config.yaml
n_kv_head: 2
rope_base: 11700.0
init_std_o: 0.0
train_tokens: 136900000
Each number is 500 + 25 x the weight over its row's rms, rounded and kept within 0 to 999. Layers, rows and columns count from 0. Numbers have three digits each. The size before them is the row's rms in percent of the matrix's.

# layer 6 MLP down, 256x1024, rms 0.147, rows 22-64, columns 320-383
100:519477458490513529532499502496453520481468517513524469492482510454529498480448509505475510468480475486475448489490485525486485488475477529521512467553489512528510519504525509505482496510510488
098:504530486509501452455496510481504519550494470550491509492483462515466480507486513475523477518492529516528504454500478486504531480554484494533511520427446499511513497456513477507465508513529503
100:496481527500514491553532506501533488494507447512498467492529513519519524490466503475483493519532510522493474513486490490468474528497525528491492536523518460497521502517498511440486478526526498
106:490533530474514525497462483497526508464491507513522485513517505482457467530516503526508487503501483521533484514505480530501523482499527466505470459511490493513484474459488515503496501475468486
097:518496454497492426487510521476508514496466471481478499438463535518550508493469539452518502448505500485523526497436528527550514494504468500516504556467500477482497472537476481523493495499542490
099:511504524495501523490523505524478501472560494484482455474495511488502492521487519535516525500465448507513521463529504498488559503503482516464514499512531523481498496532520494507513492511521484
100:479503479508503527515482468524542477510510549494494504497507452476499492501500479508497502489525478553482457501509529504526473478459486543466526522502527484522496460475494521486527496498520468
097:491467565488496495504493471459504483530495515487486502487492507478510456485459473492513512494517484458498472528537480483482510476510468503487477545440512527473488503450475525475513502501474508
100:522487533517468514479483519515504511521495463497486459500489489490497507521512471499479486517502493495468557478463472517508499536532475496503517537528491527544547472528547536460528504465498519
103:427541529497505517549469480511527526474478483496471520491517502489470510531438495514527475492567445535523474500514479504502501493508520477495514486481482443512516566504470526512533496474503543
099:475561513503475515468508525483488467524540472519509533496458508498527484501502516523508452564544492517510538459482490485472512520480444467523485543501475519474521500501481531530464534516491508
100:507488540499481507486521484490469510515502487510474495499527511515460535506478510485502480512474475521474511498478499453535442497465502532488485491511488491502511495497510501538530518505514525
096:476488525500494521514513528494481524528519496489515517501480488533481522452496493503482509486460502502553513518489515526518514504531517472476525501479524474509519520492439483496486461496479523
105:510473513486522547474488496500537501520472524489547479459457518480529511503501491524491498487498505508483475478479529523523499508439522469563516425481512482498505490516545493508455473497518510
101:535496541480516477499517514522468466525493478509533490495489489474560467544491477508532505501502491496524506562493499448523507436486508500480517560470525487437498512484497541562486521493497496
095:488516532501553509489504499486501471475477493463498545478500482472504524499494501435492490498461505470514517496496502446490527494542479521490487472545512500477584492479483475485516505503535488
095:496464535549544488511528511498505453514478468521525465509432445496536525499476515500540522481509541470483484482492495523462472488500509474415533528476546496483452570481508510476511510539499493
101:514495519517477475492486521486486492454531517510497523468463518502497491499525448470502505511510517503527471497529482511540475523547488537454507473486513480493540528468556513463510491492518506
099:532538453490536489480461460515497510505498484541539514520526543489474478501453458539488511519535517490504497500502497504481481524498473487496484483515514525523491514451496484505500489543548484
098:504501490440536462445483534571530475505488471533525524459491534485483492475483478532517528494458491509496457511499504449520501503492508458578535494514487499470510496496514554537468538504549561
100:485456458494493501534498493475514502512472501505527512469524482430472480535514473476504531520482536512526526506503509492499527494511479528476468555513484507495478501491506543470470508466481477
099:513501505492538510482476478496464477523506548520473501528479458547442495456499521500475529494531495477516529496504522496524547456483479512448509480495511481531487493479523510488476483525458500
099:463488487536471535509535459503515560510474515464517467519514453505475516492536497523548535516514464485497424495517487476453507504509513539510450490502478540467487514489534552496505462473494502
099:505449509500495503528502478481486510474540506516525486500501525466538503540502516536541530467484507491522524460472480471497453525535467497514505544488488500499522510461464518520490499507500492
098:492537518505483523552478500530467499503480515502483433492467465487484468518529461518421495510508494512497545507532496527524485452456502488484497541479456493473543479493527481503498559510515423
096:497471533483503521508510476491522514451480453481518506489486528497538511508527495507471538484481508468540506460494489481525539475552492507521508463528481462495425474499514503494443503495544558
098:478508510488452506512517503530504505490513507490497479490499531484521536477530536506556496475506522549494526508465469505461480522506515467557498490456469477542525482530480544528527498509497477
102:485492517478518469528493509497524465498521512510481512475501538519485505462495500525508457481481534486513526473521504493537535503445514515462492458537481453475521478491525518468495511495484495
100:488518491522483483465495471511511493482510538552495515450534480505551470482504514502524477482473513473469505474486495541545469474509477463505542534474513507489525486476508508533491531490470519
099:564569499458476548521520492475501503489565458527498453529431499492482499510510487469469486521490520490541484493470514516482533491456504522494511489508519458531471499543490480460467490498487473
121:468514540482476516504461468499513517461481520490483454497514494522474506539516512491479545495495474478499504500466521497500448523473490512500516458442502541491498490553518497502513504520514502
101:477524484484496490519508464489520544480506536481510504499548531521546533521507506447493473509464537478487508468457459497547504571483487498501484521487504583524475505487507506498491507503522493
100:487487503527504541444517479480533477523512476537515544520532506559485523502465467466497466494495484532537537503518480510522527499504491485437471473474527478484465503525478505504522534496538524
099:525470481504448482524509511430467530489490480503485494529497497486484502508533483522528497473491483519477492504514456511484482492499521483501478474496495513513475497476481503494477515520484464
097:498537473465506508439508522509456477529527487518469485452522499520479532470525511464509452508470553471484480494479446529485474508541522488492490474506489475489501487521502527511491517489510517
102:484500491514529505500499537496563452508454473547532481484529524476499449504481491482552485495489483488505515509512518469485533522494498531483476530490494498558499477494500520442539523453445501
099:509495519514457497509500503544519550488524504502506491524467503520508532487505510516504516491508519496494479545486493470523514535554525505504535488495502474504522517481481513511517508451508524
101:496485507466486472470512506502456488536530502471488465573488494480519515489502495486478486467532510494486475488496551520509509473551486466537453531471466471529517511459511463481477499542556506
101:504484508498480513511485493463487492469471486471470512511507469480494487491515496490501520513485475509508486510524494516489528531476511448491508504502507492530485527483494458512484505536467484
101:547517487490523501532421516519460519496466533502471533492547509482506549503540484482506485482483502486500499523540511513503445481489535487492444510481470501513475475501493476522543503502508497
101:512523487508453508500481466526483514470475481456523486477528501520503487504479539519496462495519522498509526441511512535534450537477496469497480491470497525483501557529500480475449516473517515
100:520479521499468499456533479522538511465517483491473485558482527429539500478525493548522483472496528458460485458473519470477453488484492516489461548491537494491504534505481518479476511447494521
102:499506460498493512466478447510509483512492508483492502538524521483507501531514508498516489492498490520483491547504487475520508531500456496469448520484496486470536511513520481527505531530524501